python train.py --n_layer=17 --d_model=128 --n_head=3 --n_kv_head=3 --head_dim=32 --d_mlp=512 --vocab_size=3040 --activation="swiglu" --norm="rmsnorm" --norm_place="pre" --norm_eps=1e-05 --positions="rope" --rope_base=10000.0 --rope_fraction=1.0 --qk_norm=false --attn_scale=0.177 --bias="none" --tie_embeddings=false --parallel_block=false --init="normal" --init_std_qkv=0.0427 --init_std_o=0.00845 --init_std_up=0.0427 --init_std_down=0.00366 --optimizer="muon_variant" --lr=0.00406 --lr_mult_o=4.0 --lr_mult_down=2.0 --beta1=0.9 --lr_head=0.00826 --grad_clip=1.0 --warmup_steps=200 --schedule="wsd" --decay_fraction=0.74 --decay_shape="linear" --final_lr_fraction=0.02 --batch_tokens=65536 --seq_len=256 --doc_mask=true --train_tokens=279300000 --steps=4262 --dataset="wikipedia_en"
Each number is 500 + 25 x the weight over the matrix's rms, rounded and kept within 0 to 999. Layers, rows and columns count from 0. Numbers have three digits each.

# down: layer 5 MLP down (transposed), 512x128, rms 0.188, rows 449-511, columns 64-127
# gate: layer 5 MLP gate, 512x128, rms 0.112, rows 450-511, columns 64-127
# up: layer 5 MLP up, 512x128, rms 0.11, rows 450-511, columns 64-127
down449:510495501497510510493556517460529486518479454479518461484495486460502533500515490454525504530487482495489517489529516489489503462521503533492573472475478501545512486548532522494489494475483482
gate450:508479505515518491488517518507472510482513533479473487513483513489500491534544474508487477501510476486505473520514563496517504523465513445479474516546485465535481492518500555492564495510514528
up450:503520491494528539527537501544522499490480506510526484500494517481497542498514530482471505463472517521462522458517451481542504454500526530521510492496484499478536481565474511511505500518478490
down450:464494497523474504484487505565462463513495464524545531479533487484522504459524494521537482522498502515495528504561539499515503493516481485461492479502511523522488455522498514475537511501481479
gate451:551475511504530504501512498512464550474499504527500434519496486485491500533500470527512490472470477535477466483500520520535510537519507511506539496507520475516491458521537539492515459520505503
up451:518474503528541484497473515516471482457495518501488527448537490484496489492491512547536497494468495515479525482522512530551518513490502520469542476488489488520537474489496479530514551500481489
down451:510494506503453499479508495516543512531522510479482493519480491453518505457475515520479445481503513487493498543464490499464491456519528528513487500494474484497503524533505507490465481481503522
gate452:469512534479483514475517491497473495507518470495473505496528491495507483485515476491535522523551482481516532500515509534490432516495516543533533451492511484499473546520497453479502531540525529
up452:500496529458476491528491449508526487495467529496482502494487483526474487532474502510517481473490488455511538520502488499488513474519468502459465525459486548516480498481486500554518480552504481
down452:543495545508454506519483487487502527506488517507483536479459485491484474523477536500484492473486536506473491498451491497484515492458464450485528461488507538526497506494468481486468539525512537
gate453:530495483506479492507483524463496508502524552492439474483526522504481539486519522471488454471502476534518527503474514491512476509486486485490548517454512515488478476536474516483498539516488500
up453:512504460484504513476491474464495493483472528441494487492504545506478484511503508483462472478517483522515490536475502517473470487461516495494514500474443491525506489529481523457461524502493539
down453:500459506493496521455464510436498471479489538510503516521465534524436510532497456495499502465501478505547487500540483467529460461509512510487493528482451497518528497486501468508468472527513494
gate454:481520496471511490473549474451498481510530505529497501507522498527489535506492509502491521507481492541540506510492504482500512529490508454559493496500454522515547486519461503489534518507507474
up454:515449508515545505479510541477495486456444492513523493486481505482490494483547474488460494462530483518502502506555480498548489493468445518511544480497533490484514500493496507478507473498501482
down454:481489512532516532470497488527514505531492471452531448495509521537487574482479490505499498527468483513485484499526487503479478465447472480515512501478473481439492536494504503539502518495501521
gate455:493518541459513492490480486508454483456494531516513503483496506481509501537486534489484506476482489493525540517519509469499510512467483511513532547497475456541523520513493508504485505510486503
up455:502529535505536526518478522444458540497519524501506539522486497486505502518537540472519495478480498508527473534480470528544495475503495513479492489501457507498498539484483516499518487475541512
down455:514494506482506487494516490470523512483547493515533497443458504482538499506500528491496487527464517485530474536483566459515470478459518516455468514538557508538483520483514502500479513542546514
gate456:474492507464503494442551500549508481526510475521493501506531517509487535529531527495496479474526502510479476495481494486482529490518520499559519488509477467538529525516501482541496493470481505
up456:502490473516498518506514499504465581504501487518521522458470540512488482508490539477505447499520487493499507511549472462490494530495508503498520466475499468503505512487530496514496516518466524
down456:500525521503498487466464534520480545477527514498465504484442508464516504530493490500498452499546474523478507488492523465521452462518520479496528506512501492580490539514480519493525493483488526
gate457:544513512498443496484503519536497482510497525478463506488485539504514496531482457509453489521488507512495498494482469540515527525517502504476510472502518456480517497520488532472484472525467483
up457:481518493509486443514490496493490487523467505487476483482474547534505504480484494517456501527495512501517505455458505489503498539453486480508469521490481449509511499482523506454475494478468515
down457:483521521487504473481473463492455539487502486528468483480515528552489512484465501508505488498506494487528490471520502512475450499544479504523512495498523489453523486501486467453460543510528530
gate458:511554484528507470505501525490473512521494478487511467546505514535506493492510547508501538481487497507508491452527512529501460531471474497495498479491480477497544511536482478486519501529539479
up458:488491449511463488492500460533537488535538527527473491521474495503465518453484551482470521501511496506500466503532523540522482519495498474477519519532514480511528480493508529492512515493497494
down458:498527508497532425500522540451511519496510507478511470536486475508481497489531504507481483511513461481523537495520556487471473491477524503528501501520482536504517544523477472483522518501517463
gate459:452491548471519490529486519486484563504511489534488486458481502449527486474518507434476510487495484515526500501513502496535508487483484547481543499503527495525533478479496493501552483522480483
up459:516549465504508466481486477521480480505505525459504534535494521482514527512494489513536555534500532553487523502477478500480497502498548484500521467545477520516517497478476542496490495506487523
down459:479474486519498529504535507514484508516530490502497490522470482529506468515450515490494503502543485486476466535446503527487496502443511522496499519476516479473471490489486505506541466490490509
gate460:512519504524545515486496482499480503516515543491544548476549496522529512515486513523490540516485517473521528477517495501501500460466479503494532469513507490518524471470520473498528485546474453
up460:531477485502502477458523503475518534470506499479477500494503498471528491501492489510526521537507486502467491469529482525466493509524509500495560474490527513492480498512483493496556491490449515
down460:505512483513446482517534503520486451528522509534466489496492491486507444509540440489500479481494500517491478483488475530505466493491523535532480530517493465506541496477547515521549483510562543
gate461:482499491471495504482516512504498528484498515534518502532492498509489529522504492494479471523493517482479500529502495481582501529453491508472493519461520474529467498545504484491482477493504507
up461:520478462502474480481477515501467520467493500469476509520505504505481484547502509493492515534471513464483478511519483480523486499477523500434501501493505566533492473491511534501529471486534486
down461:515513466518507484449483488530489496495495471461493513492479497494493448465499536479520489491501483507491493473501501466503458519515528475468436471529536472529480512492546500468496516497505510
gate462:510533491505487502488500515501502510468510526522506527535478545449487499493505490509495495478452516508490480477472467484481476505502485454515535536486459461550475474496507534450482494494486503
up462:548495529483484505479486475556492467502468484483511487448504530489481471501506482494470466530479479451552442496475485537560522440442511485512480530537466476500504523568507490519468508506473444
down462:513491479481508506457507482520502499538523468489472478487476504453492494552491485465481494513453500506515522462516495576513504468433456533478480537498526451473496536513472522463486512447477481
gate463:468509527452494527508467490532492500501489527543512512487489481496518515487520518499460507533465517450476518472476503525508507567522491537511497516467469460486533555466502522471509531483512462
up463:500526492483496494491463480522473466521515488488484503477501512483525518493505502484491510542488473462481547483497536520499508490475499547477557501533504471533514488509459501514536492468533497
down463:527526524525504493444488481503488505500476498508508483522457480480529511510525492490544457523507480495458524520508502499472505546538472498483514484505481542528480447500473515535520484493478459
gate464:510499498493525499493521491528499512514475519475502535490513478491525516487488498485502457497546469492511494551520470507511531532508534525513475505537533477474536503496525438509481474511481516
up464:520509541523485476481463484514490552498522493514510486516488494512466510443492511500508484471457503552497544503471495503478513463521481467504459475480499492564462534496488504490485535456479480
down464:459523501474491536522435538488470505552467510499531527499485512571466477484511487537502471468478520485526501458515465496483491543507463463475529502523504508501519468575490476555523490494466525
gate465:458516460480480489462473491497502510481535510484488472500501505509499452465510477526475472481447474500487508490497482460483526506538465474497489484493524461530485498468516483496526484466495519
up465:531486500483490496505543504468532504539463462515480528466485536486468515490484492490491494496536502510499472541481475513547483499521503492499502519467513525467493479533500513549477481468491493
down465:516490515527519505480463525513504485512488489499515483492488522510477495542466474466517503454471538500478511504504526519516542479483555513474520496496527500455526512506474541548545522500522544
gate466:487478506507528462498509526473554495545490521528476481520480539533509469496491483502532510507542546462518528533524559504467509513506523489483522505493549480478520459501500490487499544513481477
up466:513491512523507502526549507457534493484472461509500469471484524523549498524503495543520491507499487533482484503494522452489525485519493453504492493463519503505538533529476490449476481477532496
down466:481479482518480505477503513466487522521488562466519510528510526513530514555436506498516483469472541503472483516472481532516490461545513524501494512508479513498487486484458495484527497473448496
gate467:482488477522526481496492531488479567509492495518483523485492522510518530515510525491477480489550521440503499520511526461561486496525527495572512511528484494472547466470518484505528467485515533
up467:486495479498482492473515500511524503521512508505492447553537529465472486510491550441519507458488467502503467499512471515509472518525495449480503491477509508515432507534518501511482500449499478
down467:507484492478489460525474512510523534458455471467497527479424511511534506493463470528536526496484472493483515506465494475511504491498496556529477474542475510499537443505522470505480470490507456
gate468:512504486475498503501501492502531490486505489483474468499478497485522494465541511511471502489483499524504548446450568534515479512514482528469520475510516490492508506499502512531507470491557518
up468:526492492476509491488509505455500515529532518468522505504506547522507495494550502474519464506473493495530477583494455486500483473482544487558524495505517490515514488544496508523485504495476464
down468:484522506500458486509479534510521456506492489520521504481456479536536501504470485486484528485491508471505516434493572552508505528523476542466515483511486507480480511497535520501516527504488475
gate469:499489530499528496472474523475484442504497520529514542523511485514539510494508501475519516510476513499515499495484482449482545467496539495518499494498512529480499488459486521505494482514477514
up469:515488474504485514478479491529495529443489509503499517497486509457514494557527480467497527530505518508457510470491521527475481515546507483495463543524505480453523475480475520517480473549509512
down469:472473480513479523484509465489476498524539516514541481491519482516488510504502459523491504473525481477479500496464508519499498550524490534506542502507478528516522519555555490492522501514540504
gate470:533517502517481537515519551505467548535519469524472501533493472523535471484470520503484505457495473533506478481522466505519476491484481441485530500487500503485491526483490501473466491545523442
up470:482466471511523513507481464502506493478523504462543505458513515481528469511486504465478508508502493442489539485501523465524533543495535481560497483485493490500519482495526506516541519454504538
down470:513514483487562515510511522514491516492507521507455455574473493525494509489522541472512504433513490486480505508542477513485488477535472485453470504484480514500492513476502457487518498505507483
gate471:513533548500463478509498514542538503512502477498500465484507467543501557500528523467518501454481545529499496502448510471513486488477468495499490518547504503493475499518541507447522538505492482
up471:504463552468485522500509521503498520543495476466503477491500499529501495483468485472481486492523509491520507509543505465547556498477478509518484487514525527474507504478449485474514488496518525
down471:477529511475511468491505492542477498451489500569568484539514501472497533511545500543505490548499495516513474512486558528532463526505542459493512532465514520522509511514541481534504511475508505
gate472:455511494521489493522517528517498493521483501499467477513517485497510531524464565472435481468474496495498499508516497477501475537479500472528414524516485509500463502529503523527534522477488520
up472:508480466480541502525502511509508510491470468541509519510501528488533540481522518504472442499469499530515540504523531493487486522468508475540505523520416506538476510515497513489551509489491468
down472:526529498480494534502510484526520466466528499527509519523528446527462486476542509488489469518444480532502518490502491473532510464510505497501506504489513522538486506491513501532519458529525488
gate473:513482514526512514489547493519540514492488468518540522498508469514485498514507539448507488475496479461491468485473462463491483498549488454503460468494498537505476485536463443512489494512513515
up473:501532508499444515488496497469479457487528476504471518535503528478472503444523496530532505532478484509499525478475486489464518549476508543522511489493525488516485452512536534520483478532552550
down473:497520512503499499515502500526515511525470481500499514484545468535522500513538498550512512469521493517488508505501498488494549469529430510552486490501452535535564541540508444542487478507497519
gate474:560511468511517511487489500507480507465519488514480460515555537498484509477519494512514456487529454517471463491504469496491492531505492494539487489520498472502502493520532541531508471515545510
up474:500557528511483490528462529472500528529517510467509507472515488509514516525522523496543532533490469486499486474520486464467511485528503465495499539483507535503518487521462501490479491450468509
down474:533568509483473501504465538443489494492520540507529524488522468536494503539521499504471511511540489450496500485491485511513499485455462429498500521470483509505511504475468456516530503513459472
gate475:501486521513455530522514492529487511511453445532524441509500482541513499506516515504516446530529524551563474531452515519504540527506463551511501517484514505478538507535464448473494498454512488
up475:472527464445446499507544504507526498540454474576552462480500486509484507504554505518490465501512507556586491503514516495516491499485530538522505490494520455504545521540455481455510480494487515
down475:478542549460499473508536499494487450507491489566558463446467513532468558512512487537526524468473488541565517487500565489497518526479521519458473522439480490565564489520503506509495496516509498
gate476:482498527489484510525504513492523541491524511427509516492490495529485506526472489505491483515507515494496465508543512483488442519451483502479501536502464475505460522510509512493511505480453495
up476:475512466564506494498480475537475538511473484490522513489508485446499531497491539534442547494455536469477507498491504516493493485495525525517526524550486518530504528498466509502504536473500472
down476:519487487497507488505509497489515526498536504527497517483469491550499473506515488498576443472537470491473469500500521525560473520541485496553512524446528474462501512484521502538502478520507540
gate477:512518521502528494479522492466471475530492497479544504484502478518542500503474526485521471482527524512533492516535531465501470513464514481457533492524474486502521500526499510543514515528484434
up477:544489467506490482544521502497550519504521505490478464476525496493501505505537507536457531430482411498484478495545485519512548493497498480488478445514480476446505487523516505466451491497460512
down477:536498490526478523522500518520519525475484511494472484498503506502481496532550550493521462494456479520501527518514473490519510469511509484505497471513512479491482523509478589490465488488480494
gate478:512481447528483454504529510466494502503502492502495525515513511495522528482505492507483474446483509536477511499498505544492475476515540495529491467498492516520484506472479464519500528521487511
up478:511511529527519535503524517502495548514479507499545462459550541478518515477561477496528469515501504508494485456542463493560496513510511525456487567435466500482531451482479506490491454442498507
down478:463507500557502525496510475464505528547487475544523523474491512492498504538489484512477482473493547434542467502501507516537502530510436520503499500526476480472496518507505535484459453553497509
gate479:515480494557533483518549526490492511511483487477526501485500504523509517496477517464482480490501517513498494532524473500528529478496520500512514446484490535464488523496506530546506544532486521
up479:537492497525538496490535455496502505503433504432512544480469502481507497512505521496480518511456551512481475544540502508455493502498525519487532506500514510485503500502505540491469517479499493
down479:468512520466481472474482464478504518490552510562509471455490483510470526464539538486510519524491511514532515468493488497455488485481476547475468514508548418519503468505503470485492517531529460
gate480:483502505482530460478498492473515521479509544471476484469521495486560514525476529471546515486493487498457491491537463533500465518493523524486516466514523517481510518520514508486477516490469479
up480:457518478499519479500501552497536510486419473510475498519502505516499461491454536517481497476468511529508465524482489488510549517515506523547484521494499515534487459485516489528513451471479472
down480:486513448542517462490516513480483493487493474479511499446546486458510476509513525500515478515510517507521507506495544498492546479539476496472506481499522479521489512464494512461501498504511491
gate481:514477451479478475531524550448532544498468475483467459512551504520493510469505514477503480513506476507505528493497530505524465535518509493513468459546474539533483474520483481557536477493468476
up481:477513518511499487449483487497465500507528534476542529491467523524509477491502493531446531527439494503530489500498511489436462463514475492434534541519558468503534490455538491486507496515500540
down481:509481488464490493502487497496519488537494507509482460493517502508514540494485464491512478500491485501512498478454527527507479498514527505522481499497502569502480517522557558487512529480483475
gate482:509496458507507494489444488531510514570536485489503495514458502495538539524504544532511492487491493504530495536516506487483510515484513517518538495498504480501524518456447539480497529557509479
up482:490507502507497507470497441520496451527544523486500495516470516444516497478536554515469511477468440490472530483489513490475527501462526511509542502498479485545510499508465515509547484497518507
down482:507518463492478490503519514562514529483482512509507493497448537489484485520489503504471533457523506471489508473487502466524492494434507503489488498503488483483494507470484522471495535547470532
gate483:483525483459476473499456497491470479537494534555499463465509511503541494516496492506504523514551494458509548495480501505527472461503488483488491549525461478500469480456501494487504474470438517
up483:596487510511492518489516506474503463504499495518523435452498487519460502488492502552513482494505478514505512534551485516456508494490459453476502497479422505517493484526501560461478493450511528
down483:534518551509468498499503476531534545507454493524498499491483492480516523492534462472503474521452494454491491489491497510480550487560485470477490489501487487481536497546546502481480462480508554
gate484:468524500498506489500516491486528489492531503531481500501473544520474464473496459502521463552476479469481497522491489465463554522536495518523486471495547529553484513512498477492469512477506546
up484:522451525502462484527510507517440482519509508497456515510494469523493535457466488516477485471499478548545472513438498500484484521524493478500475482440503449483499553513477548508486479452505505
down484:512475527507473504482513505555505478516508490442503557479483487507485505520505512507506457476470541493487521514453494492487549550473492498522506479492502453481467546504491487503525500478474510
gate485:493503511522497471495539465498492494502508510489513519506504510479490459553563504519458523530508504461458489478488488538508494495500536535509538472507462483485541518518509538509494513521477524
up485:489467487511490513471475502510468527546536514519506488492513521502508463483510485459487523484507462506512479521526478507493524528523533516509471518504493509511532490528468537508491478461497535
down485:532482510518468518489518527534530505474511492478496512491497517520517507539506547481515466477459522537548529489498477509541500465551474508492522538487474556494488483493471537480486495491501481
gate486:507528483529521522505484518503514496540485512480532534491525510504547500510496510508474482494494500500489450522497504541503514521524465509504457486464528507522569527498520490477491498491509503
up486:504477474472499466470503514485463499510496500494471433487497506496475511473485525491534492530528499489514513504503476499520503476473559469546524492508510490504503470523486490492512502507505520
down486:480506542495530523501521489517497497483551505456539506507503515512508492498491505465482499510462497508454486530482545528479521493538455509513489494476452533480530512495536508509493479516514506
gate487:504501554547500454485484489498535509557517517456498521499495511492482495510478507487498535506461518504528490511519509463490495475497496538482514492470521456558501508508542497509468521503509454
up487:468529510509505537508525491484494525423497482542472487481489483517520487474502507526522498494446474503481450524496519502504551510507477496492501528520504509491491482492515446511520481469511495
down487:432500494502512532486533488482462506499504485557463515507518504492511467494519472483479471457478439504433507475485512480503513514437486488508496457505532503485502511553511514527518504491487495
gate488:497531497528514478496505430542509503511495497518498514536483501480503537479478554456459526472514505495521477495505516509476467472540495536540485500473486542471534531490528485523495447492481489
up488:495508465488452480481541463463510482509521525486483450467493537513475496506477501501493509504498478500517521513518536501500502488495555456481552485499517505491451530527506463541481493498510478
down488:526535514476503473515537500505454515526539501461487498545503480474533493480511554509514501511525519495492486504497542488499503510448519487526461506504492514518495503523486446520478523484497484
gate489:528512502517523438492478542509485461494481518475466485461553501461535505498457534524492527490467475485490550525519496546468492525492508544486503467527489452449485498489480463518497542545466483
up489:505525475527511517530514494476482496545488505488493482496454527518470506454475525481494475498533523507522513544497463488508482508483507473540467534531531485498477489508507441490514505467498490
down489:521502492498491474463471467498450500455491511500526507487485498498530518495463513503508492470515505497497510529490516533476480505534522527478519488460507457505499512477508515515483501515504510
gate490:459471518512532480492512423499521535508522522482480470488538507509469501471479482535504518500458507490464511524475515494496481470512534509450516476480529513508513487497469483531478494463499481
up490:474493504471543536491509481517520535472509525502528481496488528481494492507518501460490493484460473505499496521496512518484487455531512513504521481509447498491497521523508507513501541471512506
down490:512517522444511508499507497466493501496515536496500509535491477540493508506528450491508481517475468475496490491475523458479455465490526504500531532544449461507487476495501450487473522524512506
gate491:485482492509530513502480489507480517471533473503520504492551498526478518521506480475487499521489501538500523510509522490519467541510498545457476496474478468534491480463470467497497538504518532
up491:512492467492555531483497507507509514478492492516500495489515499540505480517535480536524487529460489506533500516503525502506480525499492510512517473487531544506484505540500504490504529493551502
down491:538499494507509471515498517484503504535499538498485553517536485536484544535495498475528497503482475462460495539488478498501522534511516502510530546463447475488478463469447500527450502504503525
gate492:460517468526518485548483469469485547546523492527518488522492541502485484505538505509534544512515500497513515523500527504489473541526529489526436410467517543515516528504565530505488486463496498
up492:544487537503534524533530478495509470533551494481478469497501490515468527472415537549507499477475509502529525511482474493509513520508463494491509508497468513551501506503481479472424491521507460
down492:521519516455534495534498473514516551516548506482506464490531579459553450472527500477506512507498486472529496481467480520501468516470502501561481483463462515531494501501514503494481507508527506
gate493:501473530496484479484500463531496524521531484528505490502551487515470476488503539492519505528493534539513512551524499491493471523512538559468488510488518517469519519495496523497482482460500527
up493:474550498483501432486543473496491507491497518475504522502519482456516494483498493478495516508501480530535480439540552536500436509480510451457522536472505535502488500497497526547514458534461506
down493:511539445484503465516524480513534518555492503488469518488429501513516529502497505520448510469523552466531480517475534519472464438486525488477470493485558515492495549474447472483504500513507479
gate494:463507494455480484487501503560433449512524496498480477503492500472547503505514512490486561546471488511507490482505504506492466484483520492479439489492442493466510469447512515493533487473488498
up494:478520518471504478491495512496508508470482578509460475555503434501552485494501493493506442510519501567520531514508550476535491489477477491530485526534514481519511492501513482519488495512503518
down494:486450489552478540503514492515479467511487512528470465466491484548484538527525512474465522448502510503530488499495493510498524469528440450531506556490490477528544460470533509509485502476497516
gate495:501505519459494475498524492500510542506513473466497544476434507508492537490536533495475516523518516506500482507477553487495466498499521486480441516498528520505505487510546455560542494473486497
up495:497510495482481533496513481517532515455462474444465500496464500516513512485536491499500502487491556494519494480547531513527533492504524481518491499492541547517502500472525481496512499465497470
down495:492504496500514501467528523498519496468517501511478493483505496499547532457550501555496510464498549502524522503520448493509474463506483522524528517479516480535516518525512516525511519499510481
gate496:478457508504539522537487489526479484487475511495463514520514505482506509499507485470556501453537478513506492494494487536523510543521489559505494506521522510457497488485483475531483490510532487
up496:501526441480441488527463543506489508507476482492525467485511499514507496493474517530498493527481518510510513505501547474501515506452511512464473558555475528513547497470476518497497509468514486
down496:494476491508574481466493433542521475504505547467503529504491496507494503507517482482521490494507490501493487515501473511527463465544521495501498446467538488505505486523484483476470500484493489
gate497:490484499519514487480526485514479524526466477506505488470524528512482526457530502538461478557522522482538494494478491527492486530505503553525520510499497494492537480525502506476534446514508541
up497:467552531515490456464572486522500478485494498494494493548483525489459505478483504523474495498518511542522530481460512471522499540465467556497466533472491550502534518479498456542439516473483486
down497:505468511514480495475521483506492451499475493505494480546460499559491484521494490526501520512461495519540524515515532484472515513453468529519471543485505505545504538524481454515496467465508496
gate498:513494521484519532521522524475501552474528514523502512539452484492532480491479518500499521490450487480514538486482526488441460519502453482476499477510516434489487476525522506522491484471487493
up498:516479477519527539511494492487493468471468470519517511490479477486511501498491492474526508502501507498468530524481491558553496511438503516519545493565510488521526525539495479500474520537535555
down498:426500501494481505506504498509543451533523505514527508505482473516488510484491501512476510471500496513522454487519529494525505493498502571532473510467495532526507531502498495535506485495492518
gate499:517529424501431489481471508476506543505526497501495550478474490479517508467526477492488505491537489467489502479546503502528479487484497477526509518492519498512488449511491515499562471477466535
up499:514491519500521525473471494504546511471495520495525475479522492533558534523539479476483470499531452528501470503496487490501483475437527505534510473505497500506504552545536508468433496525474504
down499:515514443529503509515515502493497510532493494516444515496505533465483453482492527459496487505496504480457505487483527525511487504509506446473473526500558491526462476480489503516549486488528552
gate500:463485466522503537484509500521518470483478486505491481505477532531532477476476562497478515470477526494497510463515499501486473531486474509490526509470493509472502456575487518466483503528554516
up500:525476494507468457533495542490540506507490473485508461512512532554512477493471511489556542456494477469536512507502524448494498523500467512451448483479496491480490479516533498496469501471482483
down500:503509485485474465481497539517557533458518487509530518483487511509513503477469546481463510494532483503510534510483508482481523528512495467486475490454443472509531484496488478507447542496522478
gate501:479502479497492440507496511497509479524552511513504513534508439535499508492477489506456508538479532500530495510404495558515527509510487559471465487458490456482495466472478500513531459538460512
up501:512471542486480497485518477523505503491523546486520479468481508499471516463544553539494467483447464534481470519504499522548504467464480512502513497528508484491472523536475474507501550532465522
down501:505527472533516507488489485501526467521447502521510451511538483525505514482459501459473493541508512514527517515454497509479531529509487510528460475475482498511491507462516484529498462534511496
gate502:486483503522496488442534502510469503525475510498502448529516488510499535531501493522498473549518553508497517494496538473507523492528459510500542508480494527522512513477477484532542490519496533
up502:473470511477494509483489466493521511492464479485506496492500461536504447473476519502511528499572514479482509488541524522516516481490522489468463495489503531526517543510482491496521513470502522
down502:488476459471495523538480502469530537471497467487517498501456503480511486505487485506543542443492450508511467488483495497511480502510485475487531511511516473491460505554507478448486472456463513
gate503:463464480518482488531545536494486478515492513461476494523504488528493500494506505538507530529516504463489518471507521525517526466525478462496520531498517494510500493503453505527502497525521551
up503:539487494542516510495504544467488514505504489489497486515495497485469502479528503510501484477494487477457497479511497510524543510483519517454490507484494536512459496535533509495510527490486469
down503:457511464476469510504482452570521499477487538479511494465526502491547517522477506493460496507516516529480498521484472514503500497478496510523493520502488496481502517474458475475512476514492499
gate504:500545497479481520507516524543530526517482493502483506499462532506503549522509516519476496545495502516488500473496524548497539501509512507502504534496468479510573524503514505504464497494504476
up504:456539506511530496476531490510489531500541513504517502502495502484494473516468515515464536550520525555528500503494510528499518501548541528520525504537493498532541533523519464478479501468489514
down504:498492491477497515501520504503471468559477496471494483484499474466483534518502524516450476507484498530546516472501505518510515502532548518553481493516508483515488529528491501433506494485491499
gate505:501545531536483514461528486490481481548484500455507430488539493518504500486503472477534491452517504522450499491486563482536463511498532498507474497487539495442470482492533501481486527464470506
up505:537544499513566482524508513508457492492471471454500495460512535516502443488505482512504482502504476494547503484478539518494494520517496490504499470518467479518520492520529515459519514470462457
down505:502481500501530493524511474512455531490516450525501479501504493511486488478504493497486461473546492508515497502524488513492525483545528511460453466559495516498514525505492499514498529554536532
gate506:521519519528498533500446535537507506512498491503481545512502489507507489499472455514539501501470511534542516503520485495528479510479466494477545526520516433470450504496522477544502483470457501
up506:495500498533500512527496505519509449480466511507490505445512495517502477515507504516543501482509515500509489506505458481546513499491517488493477529520551501491499436503521462571509500486458501
down506:521522469451493523514490484455522536488485480465479515493535467449487482510525507503500525478492477520462481472497507427490487497505499519537481469497486495560514504482466531495481511505532543
gate507:494526495510473476472515512527500449521542535531497498506501484523514507503450500532519506509478502523481519497530521470472523505508495494513537509508491507502517487558484488496480517458498472
up507:518468479488532539543488506468489523484482490447472496493503504503478532506504493482527475482521477469545494470456486469519489493515469439493506482469503494470507497513455534522511483521478515
down507:482457497541510518521498502494528472481555473506526465488481483504500483508430479530483481526489485510522506468506523500488481524483459467509507512494469440473480490499494506478546508487482441
gate508:500470519488491455414514494495465486520497502497504481504506485461503504528511455519475535522531484504491494501493517533511526522539505530504486504548490497548484508496524478564498472501464515
up508:426513478500507519472522480473491494515516491528508497509532522510536474516492512438512500487497523483534498467487557473489529511468505500479496511520512509518518477506514472476501473490503509
down508:513492477476448464559478519488534502503487479468500482524508493476529505506459519538527515565543495497468533567498470477486446512500474487499516488451460466497516465554497526502498489469514485
gate509:492457535497491494501480506492496533535459499503533518499535535490498509534472465512458488520517504491461446540510499485539477511463516530492505503494516488496491488507475502492528527517482457
up509:501515458511455470466495503484492488470499519538486490514483499450512498493487494518519515527502494473487522411510471525457487514500531524513482470536495534527483475552517531510517484479512532
down509:482518504507545554502531532479504492478530479467523503519452477536452511486491515471489465529460481480488484528527499508524485497525490474505510494458509490505507491500504521536450473435519446
gate510:503531439488483487484513536516476534496504527470470452496473518515533452496518508477504449491509466503525503475476510492524464522484546554512498551503489485513501459534519544456453503495480503
up510:478527535489502479463462486504475496524516517503476531511472501496502525505489493437492463508558522529515473473496484489498516477465489513533510506477503539554483509482500488523485495521495467
down510:451512463457448468471497532532505528497518510494481508489525535497476485496515494518504473451531497526518548494498525535533524559516511505488510502491517460527511498513526523508469513530462482
gate511:501515504492464523542525517519496507462500486463465484484507474528508497464478520495474506521494522469483503488508481497514481484490488497440505508468469527494494496534439506438486499523522544
up511:535498499501498510504535507464524484536496510540512482479527484549501516488508573519540488466498478497477475481491511506500501496526499479460537514484538505512497528502490538496471486490486480
down511:475518574507485499465519490500467511508484515518525499468532538494500464524523492536485488495480489515490454517502503523507518514514502492519508466496569491572498504477537499499468538540510526